config.toml
num_attention_heads = 8
norm_place = "pre"
norm_eps = 1e-06
bias = "none"
tie_word_embeddings = true
init = "normal"
init_std_qkv = 0.015
learning_rate = 0.000683
schedule = "cos"
doc_mask = true
Each number is 200 + 20 x the weight over its row's rms, rounded and kept within 0 to 999. Layers, rows and columns count from 0. The size before them is the row's rms in percent of the matrix's.

# q: layer 8 attention query, 768x768, rms 0.021, rows 538-573, columns 96-191
# k: layer 8 attention key, 768x768, rms 0.0196, rows 538-573, columns 96-191
q538,084,186,203,178,171,177,206,217,191,223,197,205,182,190,209,187,225,219,226,227,214,203,198,225,178,198,214,196,218,175,220,177,175,212,179,178,206,191,178,217,221,173,200,178,201,205,222,204,163,190,160,219,220,195,200,190,185,229,240,201,181,194,228,181,189,206,175,211,193,230,214,194,210,241,230,219,206,204,214,205,210,213,192,206,200,195,185,205,184,246,212,195,207,209,183,201,216
k538,098,204,176,174,207,229,205,200,207,178,188,211,223,172,215,226,200,185,192,184,194,175,191,197,189,165,169,168,210,172,209,213,191,190,220,199,184,223,179,184,239,247,201,184,173,170,223,194,255,201,221,227,201,240,209,192,181,195,199,188,201,257,214,199,172,200,177,178,184,194,150,206,210,191,184,217,197,199,224,195,193,200,199,168,214,200,223,210,170,196,207,202,190,184,226,182,169
q539,086,217,185,234,181,192,179,229,196,215,188,180,212,173,201,169,174,155,170,209,168,195,208,154,214,204,226,226,173,222,189,207,208,211,208,243,232,207,220,196,198,185,214,172,206,149,245,203,210,185,219,198,187,198,187,235,207,204,208,189,194,208,214,213,229,206,190,182,201,205,171,214,170,210,187,167,211,174,250,196,199,207,184,215,183,180,193,210,218,169,222,182,205,161,229,223,213
k539,090,164,201,200,176,185,206,220,195,215,211,218,243,169,198,172,226,151,176,219,216,198,208,225,202,195,225,243,221,214,187,151,214,175,206,202,186,185,191,196,211,193,199,189,200,172,215,209,185,214,210,207,210,195,170,183,204,217,167,207,219,214,206,201,205,209,240,223,215,195,180,186,204,203,212,216,198,187,243,189,214,199,227,196,177,169,183,152,185,218,210,227,177,187,200,198,217
q540,092,185,199,229,252,184,156,232,190,180,194,206,257,208,188,220,199,174,178,199,195,249,179,208,206,192,189,246,182,206,161,175,243,188,222,229,170,206,196,206,183,201,211,223,169,208,197,202,218,175,245,205,203,211,184,210,198,194,193,183,182,221,186,181,218,242,207,212,208,195,208,207,192,195,193,184,211,203,242,183,227,193,180,207,177,184,192,187,204,167,200,178,188,213,209,202,167
k540,105,200,205,239,195,197,201,217,200,193,190,206,204,217,213,192,220,240,205,217,206,188,190,200,202,189,209,194,182,205,220,199,225,201,231,182,199,188,216,213,212,202,173,196,204,229,220,189,180,190,174,176,200,173,216,213,208,201,216,186,194,184,178,172,215,167,243,194,205,235,243,206,204,208,197,178,212,192,193,215,206,223,211,229,164,219,208,177,190,218,190,212,186,221,189,186,197
q541,085,234,183,214,198,224,173,187,182,201,166,170,199,175,182,209,227,189,183,173,189,187,212,183,209,191,171,200,192,193,164,193,203,171,226,218,195,194,173,201,139,183,195,189,195,179,174,204,224,206,198,169,223,217,191,213,196,169,211,191,191,211,177,209,223,228,206,229,215,209,179,190,203,211,203,182,195,209,225,218,220,195,185,182,210,189,193,198,205,158,201,224,184,200,247,214,195
k541,106,201,225,178,191,217,220,186,211,231,172,223,160,225,165,220,212,203,201,245,187,211,189,189,204,214,180,202,197,224,210,219,179,241,199,203,208,204,208,182,191,158,184,176,206,186,226,231,207,208,182,213,202,219,214,184,213,217,185,185,212,193,208,200,220,184,206,218,211,191,209,172,183,181,230,183,190,207,181,208,229,238,191,169,148,224,190,182,194,191,204,188,236,222,176,188,220
q542,093,212,194,206,180,226,205,185,204,229,181,187,203,191,206,192,198,191,176,206,189,193,214,171,196,200,254,191,221,162,179,201,173,215,202,197,211,202,213,217,209,211,161,130,198,170,227,204,190,180,179,236,191,191,199,216,169,192,204,241,198,183,221,198,248,216,194,198,216,204,182,200,191,216,206,179,181,210,188,182,191,201,175,192,208,238,195,195,213,242,219,226,211,199,194,173,192
k542,103,221,205,178,193,186,189,203,199,226,199,215,201,187,193,176,229,166,191,213,179,232,213,183,192,166,214,220,208,198,195,175,214,186,216,207,174,163,186,211,196,181,204,192,191,168,225,193,218,210,226,202,207,206,209,207,216,200,231,216,212,215,202,189,193,222,163,203,197,168,167,196,218,173,173,211,222,208,214,200,201,200,199,203,191,201,226,204,191,165,201,239,214,212,168,191,179
q543,086,158,242,185,206,211,196,210,233,218,228,236,197,203,213,178,202,181,238,211,198,204,204,191,212,179,230,213,212,188,228,217,191,212,188,191,209,221,247,181,238,194,242,167,219,201,247,188,193,201,224,208,209,210,207,183,205,195,208,192,146,216,220,177,178,173,188,206,188,210,218,172,205,224,221,228,170,185,212,184,173,221,187,222,186,207,199,207,194,209,201,223,220,212,207,173,202
k543,102,226,227,213,220,196,198,181,181,219,210,176,202,220,206,188,203,170,219,171,217,190,184,179,202,185,183,214,224,157,202,182,152,190,219,218,200,188,178,187,192,199,194,173,229,191,214,197,184,170,227,198,213,202,206,209,194,194,207,206,169,203,208,218,220,222,187,190,177,218,223,215,222,205,188,217,198,211,218,210,195,214,220,177,240,204,202,203,192,207,199,187,196,190,211,139,194
q544,099,211,201,195,214,218,189,200,171,191,188,205,207,237,204,233,201,224,220,160,193,218,249,176,201,183,177,162,196,209,150,206,218,168,184,190,211,178,197,205,175,193,233,224,197,222,202,198,221,207,163,198,173,217,198,217,207,216,212,167,192,242,187,191,189,199,191,194,215,219,189,196,191,205,132,211,224,199,217,221,204,203,199,214,174,195,199,218,190,210,187,180,205,179,194,206,182
k544,096,205,213,189,203,189,179,197,217,195,209,230,196,179,202,182,181,209,192,206,217,192,187,191,206,223,238,208,183,232,177,226,213,223,184,191,222,184,159,177,236,216,216,193,197,183,212,189,192,208,216,209,216,187,180,188,193,211,157,192,201,184,204,223,178,170,278,193,214,202,211,213,205,256,186,204,188,212,185,197,200,198,215,219,196,163,200,152,202,235,213,207,209,198,187,226,213
q545,084,198,226,230,190,238,200,173,183,175,167,213,193,247,192,202,186,181,156,214,187,226,186,183,195,205,194,205,184,168,235,193,207,194,239,234,208,188,160,156,180,239,219,187,170,207,207,224,190,183,211,183,195,211,209,230,193,157,200,193,204,182,196,215,219,207,218,214,195,186,198,169,152,199,192,191,188,197,220,197,199,161,192,242,190,200,233,184,152,174,194,200,219,233,197,221,220
k545,102,183,209,211,200,211,206,222,232,186,165,197,180,221,244,207,206,240,223,203,212,166,223,197,193,207,190,237,191,189,202,229,218,204,202,208,174,207,195,229,183,208,174,246,245,194,155,205,206,201,181,180,206,175,211,210,218,210,191,180,222,205,165,189,180,192,202,216,230,230,238,177,188,189,195,136,243,217,205,221,202,205,215,227,174,215,188,173,192,184,192,176,210,197,227,200,221
q546,104,184,211,220,192,193,221,208,172,172,211,185,186,216,176,205,212,174,193,218,201,207,165,195,206,208,180,204,194,241,231,204,192,193,201,197,206,219,186,246,215,210,209,181,199,198,242,174,201,211,233,202,232,179,199,178,216,214,216,203,209,187,195,166,213,199,210,204,192,170,198,186,194,202,238,222,198,233,168,208,206,204,194,208,211,175,201,215,197,204,206,189,179,184,189,214,228
k546,093,195,215,198,188,204,228,193,182,168,177,191,181,202,181,217,205,203,221,199,174,179,187,212,204,153,172,191,196,211,212,214,219,220,191,198,181,199,196,185,141,177,167,196,214,192,188,234,219,208,198,210,225,202,206,211,242,164,215,203,193,207,174,204,177,196,126,153,228,227,182,184,209,143,222,198,184,165,199,186,181,208,176,186,185,201,194,174,212,175,186,170,187,201,203,224,208
q547,084,177,184,169,225,171,177,188,213,177,242,235,174,221,207,176,179,160,225,213,146,236,196,195,193,201,216,151,218,254,210,196,245,212,180,199,200,196,187,204,209,200,199,204,229,215,200,185,172,182,172,218,201,162,186,195,218,205,210,216,197,182,250,200,164,169,185,181,197,204,200,182,216,231,149,202,204,184,212,212,188,241,203,198,205,179,197,180,231,254,199,216,186,189,233,175,167
k547,099,203,168,169,222,169,172,205,166,177,210,205,201,187,226,211,191,200,219,206,174,209,193,214,192,238,222,156,209,210,196,203,213,199,229,201,212,149,191,174,233,214,176,186,161,245,209,206,203,210,172,210,218,210,185,204,186,204,223,219,167,193,227,190,222,222,153,165,198,235,183,194,244,229,217,241,195,169,222,191,214,158,186,185,184,159,229,219,193,229,185,169,175,232,216,207,195
q548,082,160,173,251,175,217,195,203,170,214,204,218,180,238,193,212,230,206,172,194,204,200,230,177,222,203,179,195,186,171,196,206,206,190,208,226,201,221,170,209,185,182,193,186,201,187,179,213,225,191,206,204,189,211,207,206,221,186,150,182,184,195,176,217,155,228,240,213,199,193,214,191,156,214,195,157,208,178,190,196,166,212,219,178,165,197,182,192,196,191,186,193,225,189,197,209,206
k548,089,176,213,233,175,223,203,209,184,241,216,202,184,218,196,211,210,197,203,192,208,194,219,181,183,187,203,213,206,197,192,167,218,210,180,179,215,164,200,184,184,215,152,196,212,204,220,221,184,182,221,232,191,173,186,193,187,188,186,200,223,208,190,160,183,158,243,223,190,202,205,172,198,212,204,226,200,225,178,183,207,198,200,216,196,225,173,175,225,178,205,189,187,177,188,206,197
q549,096,195,231,214,195,189,209,194,199,180,175,205,219,222,198,179,220,226,180,208,207,201,210,187,217,197,199,200,185,190,243,225,165,165,179,215,204,233,176,218,203,230,182,203,216,200,184,202,227,194,181,218,196,225,176,232,194,196,160,208,217,176,185,169,196,171,208,241,178,147,200,221,208,239,210,188,184,189,196,215,198,175,222,164,176,180,195,193,216,179,217,214,223,195,181,217,198
k549,081,158,195,233,182,185,174,196,199,157,204,221,177,218,206,209,216,196,226,154,180,220,203,197,199,222,231,229,211,159,200,241,211,218,208,214,167,226,221,215,181,190,195,207,238,207,214,135,197,217,208,208,185,190,194,201,196,204,200,201,181,175,173,219,176,206,230,227,197,200,205,196,180,187,205,185,217,217,209,204,181,201,177,210,192,217,191,197,198,177,171,203,197,240,221,223,231
q550,086,192,178,206,203,192,172,174,213,207,195,141,208,199,225,205,220,223,196,189,211,202,224,202,212,222,151,234,145,180,207,203,233,165,209,171,227,168,167,194,177,203,203,211,196,230,179,192,219,186,179,202,200,203,185,198,201,191,190,217,235,215,186,206,200,217,187,185,185,184,177,198,191,200,193,193,190,197,239,225,197,147,195,192,203,203,215,192,190,186,205,171,202,167,187,206,196
k550,099,170,218,261,224,208,181,188,206,226,228,201,201,199,204,215,207,219,216,200,210,170,209,194,175,191,213,197,188,200,199,200,211,191,196,192,189,246,230,187,220,184,166,223,193,202,227,163,220,207,207,198,180,217,225,208,188,192,158,173,185,202,214,193,177,215,238,214,210,200,218,225,159,219,219,185,213,263,157,191,212,235,206,218,186,194,192,191,209,214,215,213,200,205,214,213,206
q551,090,206,193,215,160,229,211,227,202,192,212,202,177,193,206,196,170,218,188,174,212,217,207,186,218,207,240,194,180,218,203,207,207,197,164,203,204,209,211,164,189,215,201,201,186,219,233,183,205,203,246,188,221,189,194,220,228,182,174,218,234,181,230,162,196,192,234,212,189,153,196,210,183,187,192,193,234,195,170,256,212,212,209,218,221,202,193,173,202,191,200,191,221,210,184,191,204
k551,099,185,215,190,193,193,216,205,159,211,200,192,197,199,213,212,190,208,196,227,176,216,207,167,194,235,199,174,180,210,168,215,168,234,196,221,232,187,185,200,191,180,218,219,186,176,229,207,202,218,232,211,211,204,217,203,234,174,191,206,165,185,197,198,213,206,221,207,187,177,209,184,223,180,197,214,224,221,191,164,171,216,189,183,179,224,194,210,198,219,167,195,233,168,170,187,213
q552,090,161,241,228,212,195,202,215,195,144,211,222,183,208,222,191,164,177,200,214,204,197,174,195,182,193,203,215,227,211,227,209,207,232,219,193,219,247,207,204,232,185,175,202,203,204,193,208,219,187,206,187,211,189,190,229,210,149,163,191,216,199,195,173,203,220,225,214,202,170,209,192,190,220,181,241,220,226,223,216,232,205,210,210,168,177,209,173,211,218,238,213,210,204,201,217,237
k552,079,192,197,235,193,197,186,208,167,178,181,211,204,184,212,213,225,218,224,206,178,160,229,220,197,171,187,205,185,227,229,213,180,184,174,207,221,216,239,173,199,216,213,198,221,180,181,182,160,220,194,208,217,215,177,234,191,216,211,243,207,191,205,178,195,191,195,197,237,217,206,213,192,246,198,193,198,204,168,187,192,165,205,213,189,197,195,194,201,204,199,159,167,200,230,274,180
q553,095,211,191,203,213,200,196,222,195,188,226,221,238,200,223,186,222,200,195,206,185,210,205,213,184,194,170,203,241,194,236,207,161,178,232,204,228,217,193,199,166,174,178,184,205,193,188,172,194,195,214,179,214,168,199,203,161,211,181,204,219,193,198,190,176,207,170,202,158,228,204,177,193,211,207,225,240,178,188,200,205,201,183,213,185,215,202,193,198,212,186,209,158,208,203,211,139
k553,106,211,230,205,211,198,181,175,208,178,192,191,204,238,172,194,190,199,198,159,229,193,196,208,201,208,195,216,187,211,192,204,194,189,181,174,221,163,231,204,208,222,180,234,198,229,198,157,187,202,198,179,195,158,195,198,167,200,222,170,188,170,206,193,188,232,212,214,217,200,220,188,187,196,214,197,193,222,181,208,164,200,181,217,197,188,216,191,199,209,220,225,176,215,213,167,165
q554,099,173,199,225,183,196,181,226,199,193,205,193,202,174,232,198,169,200,217,213,201,203,168,199,187,181,216,204,184,180,218,190,195,203,178,206,166,225,180,215,199,179,191,234,245,218,202,202,164,221,220,215,234,185,188,172,195,201,193,222,192,193,184,198,210,225,250,183,217,200,209,182,206,240,197,243,163,192,168,180,236,253,182,175,175,184,223,188,162,192,185,178,225,212,214,184,231
k554,092,217,185,163,227,219,201,158,207,215,175,211,181,223,201,196,208,222,216,219,195,247,202,207,221,191,222,146,198,189,190,182,201,220,242,186,166,192,186,201,187,185,208,223,192,198,181,196,181,209,169,191,187,188,201,222,192,185,211,174,192,262,207,212,215,201,159,208,180,167,194,230,199,190,217,164,203,206,189,232,261,178,215,192,193,201,223,209,224,186,195,222,248,201,170,186,192
q555,105,209,202,222,166,205,226,217,214,198,174,177,200,214,227,202,164,211,191,232,204,224,174,186,230,165,193,223,187,207,212,229,149,208,185,234,219,231,186,202,193,180,206,215,234,172,165,199,195,219,189,189,226,180,167,209,190,195,173,219,165,205,189,170,191,180,191,195,173,170,192,172,169,227,215,197,168,196,165,181,205,236,173,166,197,219,186,189,209,184,189,193,254,222,203,252,212
k555,079,198,233,230,195,221,177,201,206,173,227,180,180,206,214,191,202,188,191,193,204,196,223,205,223,163,234,175,200,212,235,191,199,199,186,176,255,231,230,222,195,199,217,219,219,178,197,155,208,213,201,210,233,199,227,212,232,190,172,182,197,178,208,182,199,181,217,202,212,181,218,236,198,204,218,186,193,208,192,194,199,171,209,221,205,218,187,166,205,177,213,181,176,231,234,227,233
q556,094,172,213,207,199,214,198,209,192,166,216,194,222,208,201,203,199,203,198,199,184,227,179,196,216,193,199,195,190,175,228,202,181,189,222,238,197,220,177,182,194,200,191,227,237,173,188,177,212,186,206,173,198,179,141,216,205,162,189,178,221,203,169,202,236,207,236,247,212,186,191,175,178,204,180,184,169,214,212,216,209,190,181,233,195,198,186,206,186,156,161,187,192,237,198,240,235
k556,084,183,249,208,208,205,179,194,211,156,188,197,221,227,189,178,199,194,223,212,213,192,179,212,201,182,196,187,185,184,212,233,232,192,205,217,192,222,225,211,191,214,190,187,243,170,206,186,183,186,190,189,206,204,209,196,219,188,178,200,197,136,203,206,209,200,222,213,194,200,228,212,197,194,214,211,195,198,185,198,166,195,225,196,194,199,146,194,232,215,193,202,157,226,227,221,226
q557,094,187,183,198,195,205,196,240,213,165,216,179,199,205,151,226,206,218,207,206,179,198,214,204,186,186,193,197,215,192,205,189,176,178,197,202,208,214,186,178,158,214,212,211,174,205,182,207,213,210,161,187,195,207,208,212,192,183,206,199,197,201,180,195,212,207,148,191,187,214,192,165,198,167,192,184,182,204,220,194,184,178,193,194,199,194,209,204,232,201,211,179,185,234,173,251,211
k557,105,202,217,236,195,208,221,225,206,191,200,191,200,237,180,173,188,185,172,199,198,192,176,200,221,178,182,214,207,191,206,218,223,162,162,187,204,184,201,212,189,207,228,225,262,224,183,178,210,187,199,213,203,191,194,210,203,207,209,182,227,177,203,191,186,212,243,209,203,180,216,185,192,211,220,198,183,203,201,220,214,229,189,226,214,216,182,189,214,217,180,188,184,218,206,240,211
q558,090,170,227,194,224,225,202,225,191,188,188,197,194,171,178,198,197,184,198,211,229,183,218,186,174,178,196,173,212,233,182,185,188,207,200,199,218,206,177,188,247,166,185,180,218,203,184,161,198,211,197,208,199,188,227,209,216,199,229,219,215,212,208,215,207,170,214,217,217,188,223,229,201,203,196,195,198,201,207,206,258,207,215,208,206,198,223,237,212,217,222,189,198,218,176,230,198
k558,099,208,173,189,182,219,214,195,176,196,202,230,206,164,222,195,195,225,171,200,191,194,196,226,190,253,206,189,224,216,207,175,184,211,216,214,198,201,188,183,211,186,221,222,219,166,209,215,198,215,214,229,196,242,185,215,244,210,207,210,231,211,197,189,186,197,180,169,203,208,171,226,198,173,205,242,189,201,207,193,184,162,198,209,206,235,208,241,225,188,186,182,232,208,177,239,175
q559,099,206,193,221,151,189,224,214,212,183,200,195,197,248,193,194,237,204,196,207,198,188,154,177,195,176,194,218,198,217,197,224,193,221,172,201,232,225,205,214,196,172,219,191,237,188,209,192,187,211,160,204,178,205,189,216,236,165,210,201,200,202,191,187,229,228,187,209,189,196,196,199,190,202,234,208,206,214,203,228,192,212,213,210,201,202,188,200,183,155,191,178,178,213,177,226,230
k559,087,168,212,212,159,214,210,207,194,201,216,238,199,207,231,226,194,148,170,209,183,214,147,206,227,203,175,235,207,204,176,203,183,164,178,194,230,207,175,243,181,195,222,218,218,186,199,228,222,239,214,249,221,211,185,208,219,239,218,188,220,187,216,205,206,209,208,245,168,193,177,218,206,214,215,219,161,217,233,214,211,192,213,197,201,191,199,223,194,214,226,149,210,187,210,224,205
q560,087,179,194,205,184,227,210,213,169,201,191,177,215,207,201,179,196,224,177,148,201,211,196,207,223,241,202,190,197,201,202,188,202,202,146,205,192,191,194,160,200,231,201,203,201,221,208,166,194,206,211,167,220,200,202,161,252,205,216,228,223,217,223,185,215,206,184,199,196,184,199,192,204,195,188,224,163,187,162,206,204,201,205,197,201,199,173,194,201,198,252,225,222,198,202,211,164
k560,091,206,186,162,191,207,189,169,186,247,203,184,209,192,188,217,200,202,164,185,179,224,186,217,185,191,206,170,214,163,193,192,201,214,247,203,185,203,175,181,188,179,216,187,169,243,192,213,239,195,203,196,209,215,200,224,207,176,197,202,205,244,211,224,200,191,215,210,174,167,223,197,210,152,200,215,189,197,195,214,234,229,189,165,208,188,206,230,221,205,185,190,222,209,197,216,187
q561,094,175,278,195,204,190,204,155,217,206,228,208,217,184,212,171,183,135,222,219,223,182,184,193,210,189,228,224,198,237,228,183,219,226,184,180,204,183,203,165,222,188,218,227,195,191,213,183,166,224,233,223,165,198,210,202,241,199,192,212,171,165,213,207,197,192,225,188,218,191,197,176,202,196,174,224,194,213,224,202,192,166,218,186,207,182,187,198,209,218,229,202,190,155,198,193,182
k561,095,192,186,240,200,180,199,163,183,204,190,209,170,187,212,181,197,211,206,205,192,189,228,190,191,202,203,235,182,225,237,187,195,192,190,206,162,239,238,221,212,159,198,206,188,177,237,227,177,244,240,198,182,189,220,216,222,204,187,233,174,191,204,208,209,191,212,176,189,202,229,220,199,148,204,227,205,159,222,173,186,192,229,215,175,199,201,201,193,202,218,214,218,203,191,179,171
q562,096,220,136,195,202,194,190,200,217,204,193,187,220,216,169,206,180,200,198,218,212,220,197,233,215,166,193,202,246,249,222,182,209,199,213,183,216,216,189,190,189,213,217,196,228,180,195,222,205,169,195,189,240,219,212,186,178,205,218,170,191,247,197,208,193,210,189,223,189,197,223,191,192,171,205,195,201,191,197,225,205,229,204,208,208,179,199,245,204,187,176,201,177,189,197,195,200
k562,100,180,248,183,181,202,191,212,196,181,202,157,226,201,200,220,180,156,209,200,220,197,195,176,196,235,194,179,184,193,205,226,181,196,179,203,197,197,190,188,206,188,222,211,201,195,196,191,197,194,162,204,169,182,191,190,205,198,162,189,241,217,182,208,169,216,214,231,206,198,233,211,247,208,223,169,195,217,182,198,217,226,228,209,179,190,164,193,212,222,171,173,223,199,235,202,225
q563,101,204,206,234,221,215,219,229,183,182,197,202,227,198,167,225,170,207,218,207,175,199,200,214,180,200,187,189,162,194,196,200,175,182,222,177,174,187,227,198,206,190,174,227,187,248,186,194,205,164,206,193,186,214,209,160,141,216,192,227,176,181,160,204,195,178,200,217,244,233,217,172,190,218,196,200,128,192,205,216,199,193,188,206,175,216,178,196,208,171,151,204,217,204,182,204,244
k563,097,173,190,205,231,174,208,191,205,189,189,179,189,187,175,160,205,234,209,181,198,215,230,193,217,212,176,189,235,174,197,205,246,157,176,205,186,173,195,220,216,237,180,216,236,216,172,191,228,173,209,208,195,232,185,192,204,179,205,213,190,205,183,204,197,199,176,188,232,196,206,224,230,189,207,197,217,205,195,219,210,201,224,179,225,204,223,209,193,201,189,212,180,186,198,211,211
q564,099,181,229,223,226,191,218,174,227,198,197,230,149,208,228,213,207,188,203,184,221,179,208,201,211,183,210,212,206,219,179,211,188,210,171,181,212,202,187,228,219,177,169,187,227,217,179,214,196,226,223,244,183,205,216,218,215,185,161,192,164,161,188,151,185,210,249,196,202,193,223,229,220,195,198,209,192,213,188,205,206,227,191,161,182,182,187,172,206,207,199,199,228,187,187,180,215
k564,093,192,189,200,210,202,200,196,196,205,170,214,213,201,219,222,185,219,188,212,206,214,221,185,164,185,228,185,207,223,208,207,242,217,199,195,214,191,181,228,244,175,235,223,219,199,207,207,221,223,209,188,233,193,187,194,230,195,190,204,204,200,201,200,174,202,211,186,199,194,174,206,204,186,196,210,243,201,192,195,233,215,213,173,169,194,222,194,181,200,190,209,232,188,174,195,214
q565,090,196,212,210,189,200,198,177,188,190,230,216,215,233,231,209,176,215,189,182,169,184,172,241,194,186,194,241,178,200,216,180,226,153,212,191,195,182,158,210,203,224,180,232,217,192,204,210,211,218,187,215,230,203,186,196,214,205,200,205,211,209,184,179,204,162,189,210,186,192,213,179,203,217,213,204,210,203,179,188,202,193,193,227,162,197,226,194,196,221,202,178,202,204,140,188,218
k565,099,226,231,204,187,201,186,210,196,192,211,176,185,213,215,213,179,185,196,189,158,194,198,209,186,211,169,212,182,200,212,235,189,180,154,193,170,225,240,223,183,208,194,185,198,215,220,140,207,206,192,173,204,204,195,184,194,196,187,178,178,218,198,165,204,191,215,211,216,214,222,226,220,210,195,191,179,197,168,205,211,192,214,132,197,178,204,204,166,204,170,230,211,171,211,208,226
q566,088,204,176,221,223,152,208,172,224,188,209,231,214,203,168,214,193,179,209,174,173,201,198,223,200,236,190,200,200,210,206,199,212,181,182,241,193,165,224,185,211,240,176,193,206,235,213,198,196,205,189,190,257,182,203,196,223,211,233,195,238,193,170,207,253,199,185,195,193,194,188,183,226,212,181,227,178,167,203,233,183,180,226,194,206,203,205,191,172,192,205,196,208,169,155,171,189
k566,085,217,176,196,232,226,231,188,216,221,236,203,208,198,190,221,188,201,190,186,210,208,202,190,204,206,188,200,210,187,169,236,205,206,197,159,178,160,191,223,213,184,219,154,179,215,180,182,222,213,188,201,191,184,221,167,184,225,193,235,196,225,200,217,221,217,207,223,208,189,220,196,174,202,190,200,217,200,176,218,248,225,201,172,217,195,220,220,202,193,217,219,178,200,175,169,201
q567,095,203,223,192,191,199,204,233,203,186,212,225,195,182,233,183,195,216,220,187,169,189,191,189,175,203,186,203,221,215,242,215,162,204,166,170,216,209,211,194,203,210,235,156,199,228,222,189,201,158,252,187,188,180,198,159,236,215,206,210,205,172,231,195,186,212,235,192,234,189,268,207,212,195,210,204,165,150,196,209,198,225,170,180,202,208,192,194,162,218,208,229,175,193,208,183,202
k567,100,230,205,139,202,223,226,179,184,236,224,206,219,215,192,187,209,196,203,191,217,210,218,205,170,162,219,149,219,190,197,177,209,228,206,188,206,167,217,231,179,221,194,240,191,212,195,198,199,174,184,185,206,189,190,219,212,212,202,201,197,172,204,228,206,198,167,204,138,218,230,170,220,207,172,185,244,190,191,179,172,213,208,190,194,215,198,170,229,179,216,213,229,233,188,165,179
q568,092,187,208,201,208,205,218,197,216,226,217,178,201,201,173,208,198,192,206,184,210,200,220,204,184,140,194,207,173,207,199,203,208,208,218,206,227,185,199,237,190,151,199,200,191,192,162,203,210,216,199,213,211,199,185,213,215,234,183,193,176,202,193,219,165,205,210,208,193,222,174,216,194,191,191,188,210,226,192,164,186,184,218,218,229,207,199,174,174,201,199,198,183,163,172,195,229
k568,093,191,225,219,211,205,219,245,197,216,210,192,217,207,246,200,200,188,210,219,203,149,182,209,192,199,228,232,224,226,166,161,201,202,174,213,260,200,196,207,187,223,189,203,195,181,189,219,224,213,190,213,209,233,181,214,202,235,209,206,213,208,200,145,203,234,191,192,223,215,183,200,194,220,214,243,210,221,214,233,221,188,206,172,186,206,174,223,180,212,194,201,207,178,191,188,166
q569,094,224,189,179,169,237,199,216,231,178,217,189,237,229,216,169,204,181,203,209,180,215,180,206,171,196,227,213,227,210,230,199,180,180,207,212,166,167,205,185,203,219,204,206,186,173,224,159,170,180,196,201,226,172,227,191,249,169,186,205,227,222,220,195,202,128,162,226,209,210,183,185,191,203,154,206,175,197,187,216,212,220,207,214,196,178,210,205,180,202,207,198,205,203,210,204,211
k569,098,206,203,168,228,229,194,203,200,204,208,192,202,194,203,201,205,201,211,224,193,215,180,190,197,201,206,176,193,178,186,213,123,204,199,222,208,203,203,212,198,209,231,191,197,187,189,189,178,203,188,187,209,166,202,210,198,181,217,195,188,193,182,241,206,199,207,246,205,165,234,203,232,209,191,202,156,149,211,192,176,195,177,204,203,244,224,210,209,186,220,167,204,219,221,189,227
q570,094,188,215,170,179,250,177,225,181,223,174,199,199,199,208,204,225,200,202,168,196,196,181,197,176,208,208,217,188,189,188,168,189,183,206,248,177,180,197,180,207,186,210,216,209,181,227,199,198,195,194,202,199,190,184,172,195,175,196,179,205,226,208,220,201,190,207,221,168,179,213,206,185,200,208,157,205,218,208,206,180,230,221,215,190,188,207,186,208,177,174,215,204,214,198,206,209
k570,099,202,193,216,221,207,175,197,213,173,175,226,183,221,235,191,188,201,222,201,188,201,229,189,202,196,223,161,186,140,202,177,217,195,182,224,189,157,168,183,188,175,209,233,230,178,179,170,187,200,204,201,206,178,208,224,188,190,204,178,187,178,225,220,185,184,181,236,247,209,208,213,174,209,197,208,196,194,210,215,184,194,220,171,230,205,187,180,235,204,231,194,189,234,177,186,224
q571,094,185,210,215,226,198,216,169,210,189,216,198,207,186,204,185,159,190,197,190,185,189,201,215,194,203,202,216,225,217,234,207,195,227,188,179,197,202,199,187,220,185,198,203,215,213,193,189,171,208,231,189,180,161,215,199,212,204,202,193,164,198,191,205,220,193,244,205,201,195,228,190,204,184,175,222,221,206,168,200,204,200,190,192,195,189,178,199,192,170,228,234,213,200,218,225,221
k571,095,195,191,226,220,227,203,224,195,205,195,205,203,159,204,184,214,215,175,217,204,173,188,187,174,178,203,218,199,217,222,247,208,228,163,246,211,211,182,179,214,214,158,208,236,193,225,230,209,198,207,197,143,239,232,226,200,220,231,186,221,165,178,188,200,224,201,214,175,202,195,219,220,192,210,217,184,184,201,193,198,211,206,200,206,244,194,212,225,208,169,198,219,186,211,188,216
q572,100,176,188,177,237,223,227,223,191,189,207,221,205,230,215,171,240,177,177,180,202,223,187,207,211,179,186,192,195,184,212,207,210,211,206,228,229,165,170,198,234,204,206,180,213,219,213,180,173,203,180,190,214,179,207,233,190,174,203,215,200,207,186,205,181,170,179,181,193,208,236,199,196,226,178,224,205,205,207,175,251,212,171,202,181,186,215,215,182,176,213,235,193,226,247,158,164
k572,098,156,240,180,218,199,189,201,211,178,184,216,231,213,215,187,210,229,224,196,173,219,209,210,196,179,202,219,207,183,204,196,186,211,179,199,212,175,195,196,218,237,172,171,244,203,165,190,163,192,201,172,198,199,194,183,162,187,223,228,197,214,175,177,199,183,203,183,196,253,217,219,198,228,205,242,199,178,196,188,181,191,197,195,234,189,222,135,198,229,200,168,186,235,241,184,205
q573,102,198,203,202,210,173,192,178,193,226,216,203,240,159,249,199,210,219,195,210,189,208,207,198,193,203,224,177,192,187,190,194,212,201,192,204,206,162,200,198,193,196,243,225,204,220,187,204,217,222,162,206,216,161,193,227,233,208,169,206,226,191,193,204,197,179,196,229,197,199,195,209,189,196,204,226,210,211,186,183,185,215,183,179,170,224,242,170,196,210,189,158,180,196,238,187,180
k573,106,198,183,169,209,160,165,189,230,198,232,216,232,184,221,207,191,209,213,197,196,211,239,209,182,226,230,171,166,232,213,179,175,186,209,204,210,208,233,189,224,207,213,191,144,219,216,175,236,202,239,204,219,170,194,211,210,196,187,202,180,183,257,195,218,213,216,184,200,167,185,181,225,217,199,186,179,172,195,186,189,196,227,205,177,185,183,176,202,209,215,201,230,173,213,220,200